Weights of a small transformer language model: 21 layers, a variant of Muon for these matrices.
Each number is 200 + 40 x the weight over the matrix's rms, rounded and kept within 0 to 999. Layers, rows and columns count from 0.

# q: layer 14 attention query, 64x64, rms 0.153, rows 0-31, columns 0-63
# k: layer 14 attention key, 64x64, rms 0.161, rows 0-31, columns 0-63
# v: layer 14 attention value, 64x64, rms 0.139, rows 0-20, columns 0-63
# o: layer 14 attention output (transposed), 64x64, rms 0.181, rows 0-19, columns 0-63
q0,242,211,180,193,186,247,178,193,230,193,215,178,166,237,221,174,202,177,188,235,257,201,178,222,221,213,120,157,196,217,279,152,229,233,144,221,257,174,174,216,193,235,159,142,186,128,258,213,270,204,149,195,257,273,169,198,197,177,176,217,187,179,230,159
k0,207,251,212,198,183,248,194,243,181,185,169,170,217,147,140,220,243,229,223,186,207,234,143,208,167,208,191,110,174,223,191,181,217,207,161,257,134,217,197,211,196,168,185,185,191,195,247,213,207,185,184,162,219,176,169,259,188,226,228,188,203,204,209,264
q1,216,187,196,215,232,226,147,203,252,175,157,264,205,197,181,174,213,191,256,233,190,218,224,216,137,219,300,233,203,149,214,152,226,146,196,152,179,192,177,260,225,143,124,194,260,219,223,243,157,142,171,239,228,221,170,208,189,195,167,154,202,177,271,202
k1,188,231,240,185,238,228,214,243,211,233,144,264,218,175,176,196,217,220,227,178,190,187,203,194,115,210,173,139,236,196,217,197,192,205,226,183,194,167,172,246,219,189,211,179,236,176,246,273,188,155,139,104,181,136,232,215,144,154,252,232,209,202,234,204
q2,238,165,203,179,192,185,126,242,232,261,184,164,212,215,124,281,124,230,211,155,170,164,239,261,186,137,248,234,250,197,236,163,164,203,192,226,176,161,310,220,253,208,160,221,205,194,185,231,235,170,223,203,228,212,256,151,195,182,243,200,203,125,212,207
k2,220,249,203,165,208,231,144,178,220,220,215,180,240,189,151,225,213,200,201,188,248,177,202,207,136,151,228,146,194,153,203,193,232,171,219,224,191,149,279,204,207,227,152,213,149,164,190,219,198,195,186,208,245,192,149,206,142,189,206,195,248,202,269,210
q3,237,205,207,262,156,223,208,168,198,147,223,217,246,259,227,181,254,132,235,258,207,247,178,244,181,140,210,194,196,281,254,197,191,197,150,159,145,234,145,208,241,154,190,194,235,159,217,166,195,141,133,261,208,246,176,161,220,151,191,192,228,202,231,156
k3,219,218,234,215,250,219,257,176,158,161,136,195,199,215,260,131,204,188,173,159,213,188,149,181,190,261,274,138,199,239,232,195,134,166,231,185,125,209,182,243,191,250,209,225,202,192,239,187,254,255,170,266,148,164,242,198,181,126,163,216,256,163,195,248
q4,167,282,213,183,181,144,189,162,201,203,149,234,239,163,186,196,214,224,202,210,245,222,208,270,196,228,275,169,237,179,147,184,181,144,186,159,158,264,206,199,241,161,207,216,196,184,169,173,171,223,206,144,151,174,244,212,161,147,217,133,276,221,176,215
k4,263,220,202,177,174,202,252,223,218,139,177,218,174,233,244,165,198,220,193,257,215,196,142,167,188,221,181,230,192,172,185,218,189,149,197,175,215,161,206,200,159,230,177,186,192,201,184,220,171,199,197,239,158,226,196,147,193,206,278,236,224,194,206,216
q5,241,96,225,242,204,177,152,164,201,219,248,168,186,257,255,246,160,155,197,205,230,209,204,251,222,211,112,109,188,256,206,159,168,196,193,223,193,155,149,257,197,283,191,110,219,146,265,188,303,244,216,250,223,244,196,164,239,121,192,151,253,152,180,189
k5,205,193,179,172,195,199,122,190,214,159,207,276,255,239,201,189,224,238,167,254,176,226,184,220,169,197,227,187,200,164,200,152,206,211,182,156,167,230,195,195,188,269,135,258,196,138,202,196,246,273,207,220,200,251,196,243,156,205,148,210,189,225,258,236
q6,189,166,185,178,235,223,190,157,217,157,266,105,255,301,115,139,171,212,207,247,206,185,169,186,216,198,152,184,218,307,167,156,296,210,241,177,184,187,232,145,216,300,145,163,289,158,172,232,172,102,240,150,259,202,205,237,213,194,251,154,212,156,200,247
k6,213,183,118,243,225,155,173,148,200,199,162,167,172,222,182,193,262,187,245,216,186,198,213,168,214,133,238,153,186,190,166,221,245,251,251,192,231,86,203,235,205,177,212,181,189,169,257,37,193,208,229,164,200,200,216,276,277,216,198,221,195,242,174,249
q7,233,116,240,266,198,220,109,198,215,174,275,184,180,280,271,221,161,161,191,206,235,158,191,218,188,168,204,231,212,233,178,193,124,185,249,206,209,134,145,272,246,237,208,163,240,96,246,195,247,184,262,248,170,178,274,194,200,108,197,173,206,187,181,170
k7,244,174,232,241,113,256,262,161,193,144,190,186,174,290,159,208,246,123,224,179,216,193,168,145,203,171,238,189,241,247,180,149,133,165,235,133,150,254,152,203,166,259,208,182,200,135,252,198,227,183,181,260,192,129,222,254,148,264,238,235,261,167,256,140
q8,216,221,170,193,202,220,209,203,199,315,236,168,181,155,280,140,187,231,191,201,194,142,195,204,229,176,248,286,162,207,265,201,196,199,196,283,211,211,255,211,196,147,192,220,199,197,151,195,172,207,149,201,164,172,198,195,160,197,171,220,182,175,142,130
k8,248,132,221,243,218,249,163,203,262,210,179,189,200,144,153,272,186,244,142,211,161,161,148,241,101,165,181,204,209,242,135,168,144,162,143,232,213,240,283,116,201,295,141,278,198,148,238,241,237,299,245,242,242,223,191,183,158,119,193,203,287,114,179,291
q9,271,194,182,221,225,250,231,217,210,216,178,117,193,159,155,137,169,214,173,228,209,216,228,263,134,165,184,308,152,176,195,221,179,252,171,175,196,178,189,154,128,216,234,152,209,176,206,162,210,250,199,226,265,294,163,172,285,75,193,220,265,174,186,251
k9,295,219,174,145,216,143,285,284,208,215,211,168,250,195,211,153,183,237,245,201,148,204,215,175,202,158,242,261,184,229,259,175,208,185,237,169,182,128,161,191,175,265,132,150,160,158,189,141,168,171,232,160,208,293,209,207,259,202,234,197,154,146,206,266
q10,276,199,216,218,238,265,202,218,203,172,260,224,216,236,182,216,173,223,131,197,201,159,232,183,115,223,297,205,155,182,257,219,243,205,151,181,149,183,109,248,240,230,189,158,252,208,175,243,153,99,206,262,217,210,118,188,164,248,139,264,168,144,163,209
k10,272,197,188,222,218,230,272,214,186,223,158,109,179,180,184,220,217,148,238,134,236,169,176,198,207,237,182,174,244,194,142,196,193,269,172,287,218,190,199,219,253,243,242,202,108,219,137,107,225,184,198,156,235,244,178,212,233,245,182,274,208,162,193,136
q11,183,215,143,219,198,211,179,213,154,221,209,236,258,211,166,179,166,157,198,188,152,232,181,279,159,229,124,193,195,124,201,306,189,183,262,186,232,166,219,150,235,201,274,284,168,206,170,174,182,212,191,213,223,198,207,221,214,158,232,113,208,222,114,155
k11,194,189,142,152,209,136,226,220,207,192,280,233,240,192,206,166,198,260,215,198,270,219,205,195,193,222,198,146,228,184,170,300,102,206,208,153,178,188,171,159,257,273,193,155,178,259,165,257,204,200,188,199,123,285,243,114,248,194,148,116,233,211,163,232
q12,209,120,205,215,189,189,214,252,263,114,205,164,188,253,161,233,134,166,240,151,245,242,212,210,309,229,279,235,137,133,221,195,199,223,239,179,235,233,215,215,187,231,214,173,225,204,211,184,137,200,108,158,161,201,240,177,203,193,183,134,180,217,138,201
k12,273,123,187,307,180,255,200,162,213,187,152,170,204,228,210,225,229,206,181,240,216,232,193,233,208,141,272,201,160,176,183,232,137,203,195,142,246,247,162,174,155,286,205,155,253,258,200,182,163,281,157,169,157,250,220,178,177,157,129,190,207,236,136,198
q13,212,215,171,191,228,201,233,235,229,193,113,202,191,230,166,99,224,132,221,261,169,209,282,85,185,162,227,220,195,222,272,225,154,192,199,236,204,190,205,204,196,132,276,177,246,176,194,205,126,192,142,202,152,226,237,217,245,169,246,196,174,203,223,170
k13,165,186,271,235,227,205,181,204,206,128,136,211,165,130,172,192,164,226,280,173,167,155,227,214,150,113,203,249,122,320,191,234,148,203,270,206,185,197,160,163,246,142,200,183,276,234,197,176,155,177,177,161,183,223,319,180,258,203,187,185,225,177,215,160
q14,177,193,185,253,173,172,184,124,235,203,236,203,193,214,137,201,276,208,162,272,200,165,198,244,237,130,296,164,191,139,157,180,218,201,217,223,204,218,186,130,171,200,120,173,237,204,251,171,209,235,215,243,200,177,265,231,249,183,209,182,217,201,195,154
k14,229,236,189,194,162,203,249,172,269,191,255,184,220,277,216,198,195,214,102,202,275,165,166,185,187,76,274,213,191,228,218,168,230,218,156,259,178,194,177,230,179,197,194,181,243,158,205,157,240,263,174,216,192,196,247,162,181,159,164,241,216,202,216,167
q15,202,284,205,196,179,189,123,197,174,199,191,262,239,176,231,244,203,245,175,260,190,176,165,181,147,173,208,267,177,217,231,132,213,273,200,182,146,217,217,197,160,244,210,260,208,118,237,221,253,181,211,133,208,215,220,221,158,224,160,196,179,164,176,196
k15,281,240,235,118,252,230,154,168,159,199,167,165,169,141,181,186,212,174,186,198,246,191,166,165,229,236,142,235,237,193,232,217,177,245,197,194,236,229,236,277,152,277,208,188,159,141,214,243,234,312,194,204,159,219,152,177,165,148,210,168,181,107,238,189
q16,176,243,137,230,205,179,227,253,143,145,185,161,159,260,263,190,192,229,208,266,262,177,151,169,191,272,219,185,160,221,223,229,201,234,223,184,214,174,130,259,235,193,222,202,198,190,254,179,217,192,164,197,182,213,211,190,188,174,202,196,154,196,178,240
k16,256,179,242,208,257,247,168,191,153,127,145,207,207,207,215,109,255,193,205,172,204,218,218,219,184,194,261,219,178,181,217,222,160,117,228,184,230,273,213,149,163,164,216,217,173,155,192,219,226,212,213,200,229,181,170,260,191,178,193,175,165,208,219,219
q17,156,171,174,236,228,255,210,186,162,168,195,210,184,187,213,191,196,234,181,130,202,195,186,296,252,228,180,147,195,260,201,184,239,129,172,174,159,207,201,160,212,202,238,215,197,146,157,153,212,201,209,179,201,232,161,198,205,250,247,199,238,163,194,187
k17,179,223,188,223,201,244,237,199,221,169,170,195,150,198,250,219,220,183,222,205,205,118,232,202,263,214,98,157,175,187,163,158,257,213,104,230,211,209,161,232,216,217,253,162,148,284,168,204,231,171,209,188,161,239,201,261,200,232,259,192,220,209,235,204
q18,209,163,192,201,146,255,123,211,195,193,157,195,133,261,171,210,144,146,216,286,161,233,207,230,208,201,199,180,198,194,231,229,179,204,175,213,278,176,152,239,253,228,186,211,207,188,202,219,242,153,231,223,197,193,186,190,181,179,141,212,238,175,174,215
k18,215,213,259,152,250,212,195,145,179,157,215,242,268,189,200,171,263,230,215,215,238,247,164,225,160,273,208,124,232,183,168,182,198,165,191,182,210,246,219,179,191,229,236,225,101,139,201,228,132,227,274,215,249,174,175,291,124,191,184,172,201,198,148,206
q19,283,142,242,241,205,192,209,102,183,170,255,120,158,124,245,178,208,222,205,194,211,159,152,267,205,199,133,213,197,235,225,204,166,235,210,236,229,237,154,247,197,267,212,200,203,140,204,149,276,171,194,276,240,135,155,202,185,235,194,217,236,124,188,200
k19,226,200,185,242,138,239,175,198,212,211,238,131,218,239,225,220,213,168,227,278,179,182,158,197,182,127,179,242,201,191,257,168,224,174,180,198,187,199,118,230,232,194,199,258,165,177,187,163,206,193,177,190,189,187,135,219,140,227,253,207,223,187,196,227
q20,212,264,215,198,153,272,145,224,132,155,193,270,188,121,267,164,170,206,227,208,202,205,223,159,197,219,166,229,207,247,167,292,153,187,242,171,262,137,130,241,257,199,162,209,198,160,164,234,196,151,238,177,136,164,168,179,218,197,177,164,196,228,127,223
k20,267,169,240,220,220,256,204,234,141,174,220,175,180,231,159,217,226,269,210,185,259,220,135,193,214,276,194,227,200,168,124,216,203,210,226,156,156,207,197,174,217,243,151,168,178,148,264,208,209,202,226,232,274,207,177,169,152,162,132,105,202,132,203,241
q21,222,173,185,213,232,218,217,192,176,266,243,169,220,143,214,185,202,233,190,238,194,178,173,204,205,245,205,142,218,183,265,191,218,186,202,220,180,258,188,192,150,223,171,181,224,208,253,213,207,226,184,212,220,138,138,190,233,169,217,197,186,173,194,185
k21,140,210,190,202,261,229,172,287,281,227,281,201,220,185,137,216,160,243,151,201,178,179,237,282,213,214,137,289,195,151,167,177,235,212,141,246,198,170,214,212,246,115,194,194,221,227,184,256,182,158,228,140,159,208,200,171,216,237,239,151,169,187,215,209
q22,196,144,180,242,247,174,146,182,235,170,194,164,230,155,293,218,190,290,153,264,166,131,191,208,168,195,185,255,223,182,256,188,144,215,217,125,129,218,189,245,150,245,209,190,265,231,183,215,163,192,172,201,219,152,220,202,283,124,200,218,236,228,214,249
k22,124,156,200,213,228,262,166,230,232,190,184,215,256,207,204,156,251,231,164,238,182,227,204,158,276,189,144,182,260,186,220,194,206,209,149,273,230,135,219,226,221,179,205,209,167,214,202,201,140,208,247,180,129,265,196,164,201,227,198,190,185,199,205,188
q23,230,176,232,239,186,195,107,220,205,271,226,204,213,176,295,237,191,213,241,228,184,158,205,223,218,205,187,182,213,216,261,148,133,222,232,182,181,139,143,335,235,200,160,175,182,212,230,159,262,200,175,199,168,195,233,188,236,107,190,174,167,175,172,125
k23,167,177,138,153,215,135,157,215,235,182,173,231,151,221,187,150,207,235,218,250,159,143,230,197,106,134,181,221,249,212,147,121,235,192,219,210,239,191,246,186,231,251,176,207,254,245,132,220,123,189,222,189,222,217,244,199,206,233,188,267,168,177,182,220
q24,220,210,183,193,124,237,205,237,196,180,257,174,205,190,181,210,163,200,205,200,157,217,219,160,271,228,198,201,201,277,300,161,205,150,212,167,232,172,159,192,204,236,181,177,183,222,245,173,229,189,222,240,191,149,218,235,133,209,204,117,207,205,257,130
k24,284,219,223,183,172,145,224,133,205,181,289,132,197,127,253,221,225,223,235,126,219,186,141,222,170,276,171,183,209,263,187,132,182,167,228,214,156,257,143,138,211,193,266,164,167,185,205,181,234,198,210,237,195,182,200,227,193,146,161,208,249,228,268,196
q25,133,191,201,176,174,173,168,103,202,186,248,258,311,235,158,168,229,209,138,223,254,216,233,181,158,228,169,259,200,202,149,221,277,187,214,183,215,297,154,152,158,153,219,224,158,227,256,217,175,227,108,207,148,223,161,212,136,171,220,205,256,248,169,200
k25,196,252,199,222,192,147,240,268,251,228,205,248,231,183,201,187,244,213,154,153,191,199,183,174,256,259,241,269,216,133,123,174,223,151,234,189,188,194,219,238,152,188,227,276,205,198,231,148,226,194,165,214,150,238,250,188,182,199,163,118,138,172,239,120
q26,250,239,226,224,183,205,143,207,226,180,231,202,192,201,130,209,191,244,194,195,132,179,236,236,201,196,167,229,216,231,182,215,106,211,238,304,193,152,273,279,242,196,187,266,183,240,176,168,116,212,250,148,200,247,214,206,159,182,206,176,164,208,182,201
k26,236,173,158,186,141,141,202,235,224,224,279,169,167,144,230,199,170,227,239,179,188,269,262,217,200,196,132,203,218,255,218,219,223,123,248,182,165,195,260,205,204,213,110,219,204,194,206,243,190,222,162,71,242,210,252,186,186,143,152,188,251,231,247,197
q27,224,280,141,157,171,164,233,191,188,170,165,180,265,274,254,201,206,209,65,205,220,165,156,245,210,208,255,137,191,234,252,211,133,190,209,99,237,136,228,227,195,216,206,216,242,269,148,218,178,131,220,127,101,225,187,246,166,235,214,171,189,250,203,243
k27,223,264,217,231,188,140,191,207,212,153,150,154,269,194,240,213,212,162,113,117,212,273,256,207,162,208,172,135,178,230,112,234,140,231,176,184,232,238,287,166,172,154,278,205,185,222,194,178,189,162,235,130,78,152,226,188,227,208,184,173,197,213,233,259
q28,163,188,98,140,218,183,202,255,202,145,162,152,224,220,199,193,212,283,144,211,140,128,216,162,258,219,191,188,216,239,197,160,223,234,226,221,303,123,219,207,259,259,230,170,198,225,177,159,188,198,275,214,219,256,149,180,232,246,155,168,196,180,125,209
k28,236,160,151,184,241,140,198,178,198,214,204,182,207,281,215,241,199,219,290,177,202,140,235,239,150,238,103,147,131,249,154,234,236,234,234,266,178,296,171,160,187,207,214,179,310,228,207,151,215,219,279,112,177,181,211,199,198,121,156,148,195,214,175,246
q29,218,250,172,182,161,173,231,209,208,204,127,216,154,191,210,247,210,202,219,114,291,236,278,191,224,181,199,169,154,258,192,153,207,154,239,260,203,189,210,146,157,169,330,216,257,206,189,129,182,160,234,225,149,168,224,248,155,156,190,139,331,224,172,141
k29,194,211,101,278,152,189,230,181,110,152,187,262,215,177,246,189,161,285,123,164,282,181,161,247,250,236,255,227,175,253,185,118,210,172,174,191,222,222,196,179,200,202,142,174,278,211,205,194,259,116,177,259,193,245,172,228,254,212,243,108,292,198,152,156
q30,217,156,230,219,165,169,201,129,243,174,197,190,225,217,210,230,304,196,217,213,186,212,185,278,201,199,172,133,265,183,329,129,176,216,147,246,178,153,153,247,136,204,289,200,182,183,157,180,237,175,218,231,221,226,213,179,244,191,103,230,181,242,230,202
k30,245,212,315,224,167,166,214,158,180,231,217,153,255,183,197,235,220,194,213,193,118,261,174,199,153,185,207,257,196,189,234,203,214,235,243,200,241,230,123,218,170,182,218,168,235,204,125,241,208,189,145,240,145,163,160,215,232,150,160,278,265,196,157,212
q31,232,189,185,140,214,196,206,145,152,185,183,248,208,232,176,159,157,257,267,166,192,119,210,264,225,271,213,273,208,189,237,184,207,212,264,194,125,259,297,188,191,192,205,159,159,151,230,218,236,224,91,209,218,227,188,182,222,228,168,213,249,201,232,204
k31,169,134,184,170,309,248,201,208,125,217,247,220,209,210,195,166,243,244,255,191,216,167,222,222,234,162,192,232,291,186,246,206,241,142,205,186,147,209,186,215,134,193,199,201,186,231,185,198,264,109,121,166,195,182,196,112,218,249,205,260,186,210,246,202
v0,159,182,129,242,174,223,234,167,230,184,225,240,224,155,204,134,173,210,203,198,194,256,153,283,138,178,146,227,191,293,199,177,244,143,123,207,240,119,306,269,239,158,371,158,141,220,201,247,207,239,188,232,151,189,192,172,198,195,167,156,143,211,187,174
o0,196,237,172,211,224,211,244,232,161,185,169,188,253,247,192,168,170,208,145,213,171,128,251,174,277,240,209,249,217,217,111,215,192,161,210,180,195,217,121,196,252,271,176,154,234,155,211,157,191,208,222,100,239,274,237,201,213,117,155,253,201,211,202,216
v1,215,206,164,91,231,230,279,165,201,188,180,261,170,192,246,187,215,176,235,243,235,274,209,258,213,135,196,219,210,176,188,236,183,134,183,222,196,191,149,285,266,191,130,180,136,194,218,198,273,217,213,248,124,214,219,186,241,192,169,252,216,184,172,130
o1,186,188,170,257,234,227,224,309,240,222,116,157,219,242,267,181,119,217,140,161,148,154,159,164,231,230,209,179,187,228,224,229,233,204,186,194,164,185,161,169,195,194,207,216,198,203,194,176,206,151,229,262,198,154,209,185,240,227,232,154,239,169,202,213
v2,160,201,167,215,134,192,235,189,226,300,169,178,201,183,203,184,183,156,229,150,153,155,209,209,235,213,226,164,151,220,206,265,184,277,174,198,206,186,141,191,256,121,207,201,194,166,230,241,226,231,146,210,165,212,174,197,262,195,146,272,225,238,239,196
o2,199,205,177,217,277,226,203,236,216,160,246,224,199,263,208,181,187,254,139,226,192,211,152,212,145,197,201,225,191,205,165,157,169,184,322,192,207,181,240,177,190,228,208,178,214,227,241,186,168,120,213,158,183,175,252,232,192,140,222,146,196,187,167,213
v3,282,246,259,65,255,127,182,147,104,240,229,259,233,279,210,164,154,153,182,204,169,191,126,239,169,201,218,145,220,201,211,172,211,245,229,304,197,156,235,210,183,223,221,131,293,194,147,272,147,156,182,204,193,244,173,181,146,220,223,194,222,190,225,239
o3,176,115,233,255,162,178,192,144,170,196,205,171,158,144,193,161,207,167,248,213,231,209,259,194,93,220,194,246,190,229,226,228,187,214,279,156,220,229,211,253,186,172,203,225,152,224,207,194,255,176,179,202,185,207,209,190,270,210,240,149,111,165,258,281
v4,161,221,148,237,174,244,183,228,217,189,184,234,236,170,201,218,253,222,193,222,165,181,198,194,187,213,168,154,246,180,199,231,159,176,258,236,192,177,176,179,125,203,241,208,144,301,211,186,137,222,189,206,234,193,224,171,205,201,147,235,194,193,189,262
o4,247,217,194,190,159,129,198,174,191,187,221,143,243,242,190,233,201,191,189,229,237,229,223,192,250,220,278,259,175,229,198,192,178,178,179,170,166,166,237,219,242,142,204,171,208,152,173,249,227,216,180,146,188,160,233,215,223,162,165,192,213,229,173,189
v5,172,172,228,83,265,213,198,227,234,201,210,231,184,268,141,214,267,211,201,227,182,167,213,138,215,207,237,252,227,222,157,234,203,263,121,143,154,160,205,150,149,161,168,282,183,274,260,233,206,206,233,221,172,198,212,149,188,157,258,220,173,202,211,159
o5,219,202,220,269,217,214,226,147,204,162,169,163,257,166,256,172,162,226,134,195,205,178,157,243,171,164,255,163,258,187,212,148,195,162,172,242,211,229,209,205,241,217,134,139,244,188,167,276,234,171,260,199,189,230,169,196,276,213,167,141,237,199,199,183
v6,220,197,219,234,247,198,239,283,177,170,171,240,127,228,138,301,198,266,243,189,258,218,124,150,259,221,212,169,277,230,177,185,219,267,164,201,208,138,194,110,254,264,162,182,178,175,139,209,138,143,234,168,205,249,252,250,190,212,118,263,125,149,181,102
o6,154,205,191,172,156,252,233,155,271,238,221,146,199,149,231,156,221,254,163,230,235,176,261,223,174,234,139,231,154,216,195,145,171,176,179,271,194,193,231,183,161,199,174,222,275,214,248,297,219,175,183,161,202,125,129,214,191,223,248,188,208,215,172,183
v7,223,208,216,178,200,230,119,95,213,137,181,199,249,107,207,172,223,229,180,202,137,165,156,266,262,181,145,238,308,243,203,170,203,291,210,283,214,322,170,126,187,201,168,162,171,169,195,150,212,181,246,178,214,202,288,251,189,162,332,184,156,242,167,322
o7,261,123,267,188,208,223,153,249,166,169,231,191,240,211,188,226,172,224,263,165,210,276,279,205,193,207,199,76,212,131,186,253,194,173,166,129,238,134,229,269,183,175,238,196,275,164,193,207,205,290,144,124,220,192,190,217,204,213,120,265,182,161,206,171
v8,175,198,249,265,165,189,210,112,158,183,204,176,253,188,198,169,217,193,137,179,233,124,259,154,203,213,189,252,189,209,286,279,164,234,238,208,121,187,191,195,245,223,160,206,207,192,203,243,201,205,174,216,186,147,226,95,272,172,109,244,240,225,180,266
o8,223,183,100,174,235,154,256,200,235,181,210,165,263,260,252,211,159,164,202,218,150,207,143,153,200,181,236,139,269,249,139,133,200,180,200,231,265,259,230,278,170,144,218,180,182,241,151,217,232,134,278,246,149,223,215,219,198,128,182,172,154,242,241,211
v9,178,189,174,214,251,225,213,198,271,187,200,94,228,235,179,184,196,229,154,134,221,206,252,109,236,258,227,159,160,173,206,116,197,217,176,158,231,205,288,164,158,238,186,184,224,202,169,221,155,84,243,266,232,223,230,162,227,146,202,216,204,192,237,160
o9,171,171,237,202,190,199,200,205,118,242,223,216,171,162,187,227,240,215,143,318,190,143,144,274,177,193,178,231,227,204,182,148,164,135,241,172,187,179,177,183,302,146,234,216,236,236,259,252,226,259,185,213,164,172,173,245,110,229,129,219,127,186,270,247
v10,200,194,247,167,277,179,188,175,176,218,143,250,217,168,105,285,149,227,191,141,194,254,153,207,177,264,259,237,283,175,204,209,231,222,178,154,191,210,175,159,244,146,153,189,250,212,272,160,287,230,232,221,196,134,279,138,232,126,258,188,165,157,194,174
o10,242,174,251,198,145,167,242,181,272,161,175,204,218,241,303,199,189,178,182,196,161,182,190,199,209,148,205,130,151,241,163,173,199,176,186,197,179,171,207,291,102,251,124,215,153,247,260,202,214,165,204,279,186,172,151,233,235,289,157,211,252,195,191,221
v11,182,160,175,187,233,258,196,281,194,150,206,205,206,225,258,170,199,206,130,221,191,180,297,234,235,240,144,183,182,170,144,189,226,242,228,176,204,227,219,214,245,174,110,198,134,222,220,208,145,160,222,188,137,285,162,197,168,249,179,216,194,176,220,167
o11,205,248,179,180,253,220,168,141,174,222,166,154,163,213,174,237,223,266,149,167,225,194,166,208,205,212,221,179,200,171,234,201,202,168,143,193,204,151,201,137,257,169,285,187,244,202,167,206,199,253,263,143,219,225,170,196,202,224,280,170,223,198,161,235
v12,113,171,194,238,236,155,160,168,209,238,207,182,160,219,227,153,169,185,120,260,183,236,216,173,136,232,195,228,196,210,136,131,199,211,254,177,150,256,247,192,243,228,218,209,181,274,208,232,199,217,167,205,242,194,198,251,284,196,233,250,192,114,204,227
o12,248,147,210,248,179,210,227,132,226,222,133,169,304,218,189,194,284,190,224,229,137,164,159,164,191,142,189,163,219,188,245,241,230,217,158,225,137,250,217,132,182,194,208,257,239,139,206,164,225,234,241,214,158,287,136,111,195,199,217,220,231,241,169,184
v13,243,237,229,212,186,263,162,166,215,178,168,214,205,181,244,160,180,189,185,208,189,229,178,235,221,289,199,288,126,251,182,194,280,219,139,166,258,179,251,250,202,188,282,184,128,146,158,192,158,144,183,148,244,231,167,301,118,186,218,220,175,184,171,170
o13,131,214,143,140,232,192,176,255,206,233,267,201,164,167,153,186,248,264,232,184,195,178,261,214,225,178,115,186,196,213,246,226,200,183,229,206,187,225,160,182,227,266,178,209,236,145,207,231,178,224,214,162,202,245,196,192,187,168,191,194,142,226,177,190
v14,230,192,162,208,203,176,240,228,231,172,250,198,133,186,158,174,205,194,186,260,234,238,154,136,212,148,162,208,169,206,175,218,149,256,147,240,241,171,187,198,162,167,272,204,201,178,165,238,241,218,131,258,206,166,165,220,207,268,179,213,204,269,233,267
o14,151,205,211,202,207,270,152,231,197,189,192,244,262,193,217,171,173,164,257,179,189,249,235,214,140,282,202,246,220,226,174,198,224,209,187,146,207,211,184,243,246,229,229,154,171,185,207,169,155,153,172,165,202,223,249,159,165,177,208,246,179,185,154,164
v15,165,167,155,192,199,144,180,135,207,259,190,117,219,198,202,193,181,226,167,235,266,182,211,165,141,179,197,227,279,133,239,272,181,166,254,211,150,217,182,193,237,134,205,187,168,211,158,259,170,219,271,211,231,166,250,267,136,262,200,199,146,243,169,153
o15,154,205,222,195,188,234,228,193,143,257,168,266,207,191,165,157,167,172,208,192,235,202,216,192,183,211,250,155,160,184,210,181,147,206,109,213,228,213,258,167,226,265,211,197,290,155,188,150,207,273,196,250,173,229,232,145,209,119,169,197,202,210,248,191
v16,183,139,174,214,174,272,187,164,167,276,264,187,133,210,251,219,129,269,238,224,239,202,183,149,174,160,278,238,181,214,185,270,210,188,265,159,271,132,215,197,253,211,206,195,181,257,171,133,249,205,247,181,171,232,130,115,228,264,232,231,205,211,126,185
o16,187,279,244,164,251,134,281,209,219,207,85,189,197,215,218,183,170,200,245,174,162,211,206,249,189,205,125,218,219,189,192,104,204,249,201,167,211,206,223,159,215,235,146,267,199,201,189,222,148,172,166,219,220,154,201,225,193,182,230,97,237,240,228,260
v17,244,270,184,180,186,233,172,164,143,237,221,152,137,127,194,227,208,139,181,169,206,229,267,145,252,146,211,214,258,170,176,221,217,162,208,183,208,186,274,104,206,231,243,190,302,175,194,192,190,232,226,239,278,212,135,163,160,215,156,199,244,230,224,173
o17,158,250,257,210,205,194,177,140,208,141,246,252,235,220,160,197,210,175,222,207,202,212,216,165,161,248,180,178,213,285,191,114,210,198,209,195,227,196,231,185,212,116,192,230,126,247,130,194,196,172,195,184,180,169,237,204,227,231,161,221,172,196,275,244
v18,211,210,205,227,206,170,113,199,252,308,165,233,208,207,202,180,232,181,166,151,200,148,190,198,162,195,201,200,159,321,209,212,317,124,228,181,164,194,188,144,161,216,218,147,343,213,196,174,203,102,283,177,149,203,216,285,183,220,113,254,154,197,222,216
o18,176,221,175,209,201,237,226,145,234,119,217,183,148,147,171,222,229,215,242,272,259,160,222,146,215,172,245,162,232,181,125,257,144,294,216,257,143,184,263,224,237,198,210,260,256,236,166,225,164,191,176,183,204,200,134,94,178,161,270,193,269,166,111,228
v19,205,183,183,253,166,222,184,165,267,214,213,223,148,157,218,224,172,210,231,175,126,197,201,200,159,189,156,182,224,170,169,153,154,167,232,194,217,235,186,220,263,221,196,223,200,260,241,176,111,275,206,148,146,206,241,151,140,165,224,266,268,272,250,249
o19,146,226,234,206,184,219,148,190,219,153,184,167,223,201,146,224,168,233,176,209,197,227,235,211,273,185,194,218,260,234,237,178,163,192,281,153,179,197,224,131,121,201,215,175,250,119,181,186,228,248,195,225,246,215,181,227,194,198,167,188,229,218,164,202
v20,225,155,175,203,210,187,202,256,181,131,165,254,153,234,150,182,259,169,229,154,129,215,209,168,212,170,261,163,184,169,236,206,207,198,215,210,206,199,213,248,306,160,141,241,220,225,300,211,207,202,156,137,194,206,186,199,196,150,142,217,169,223,220,164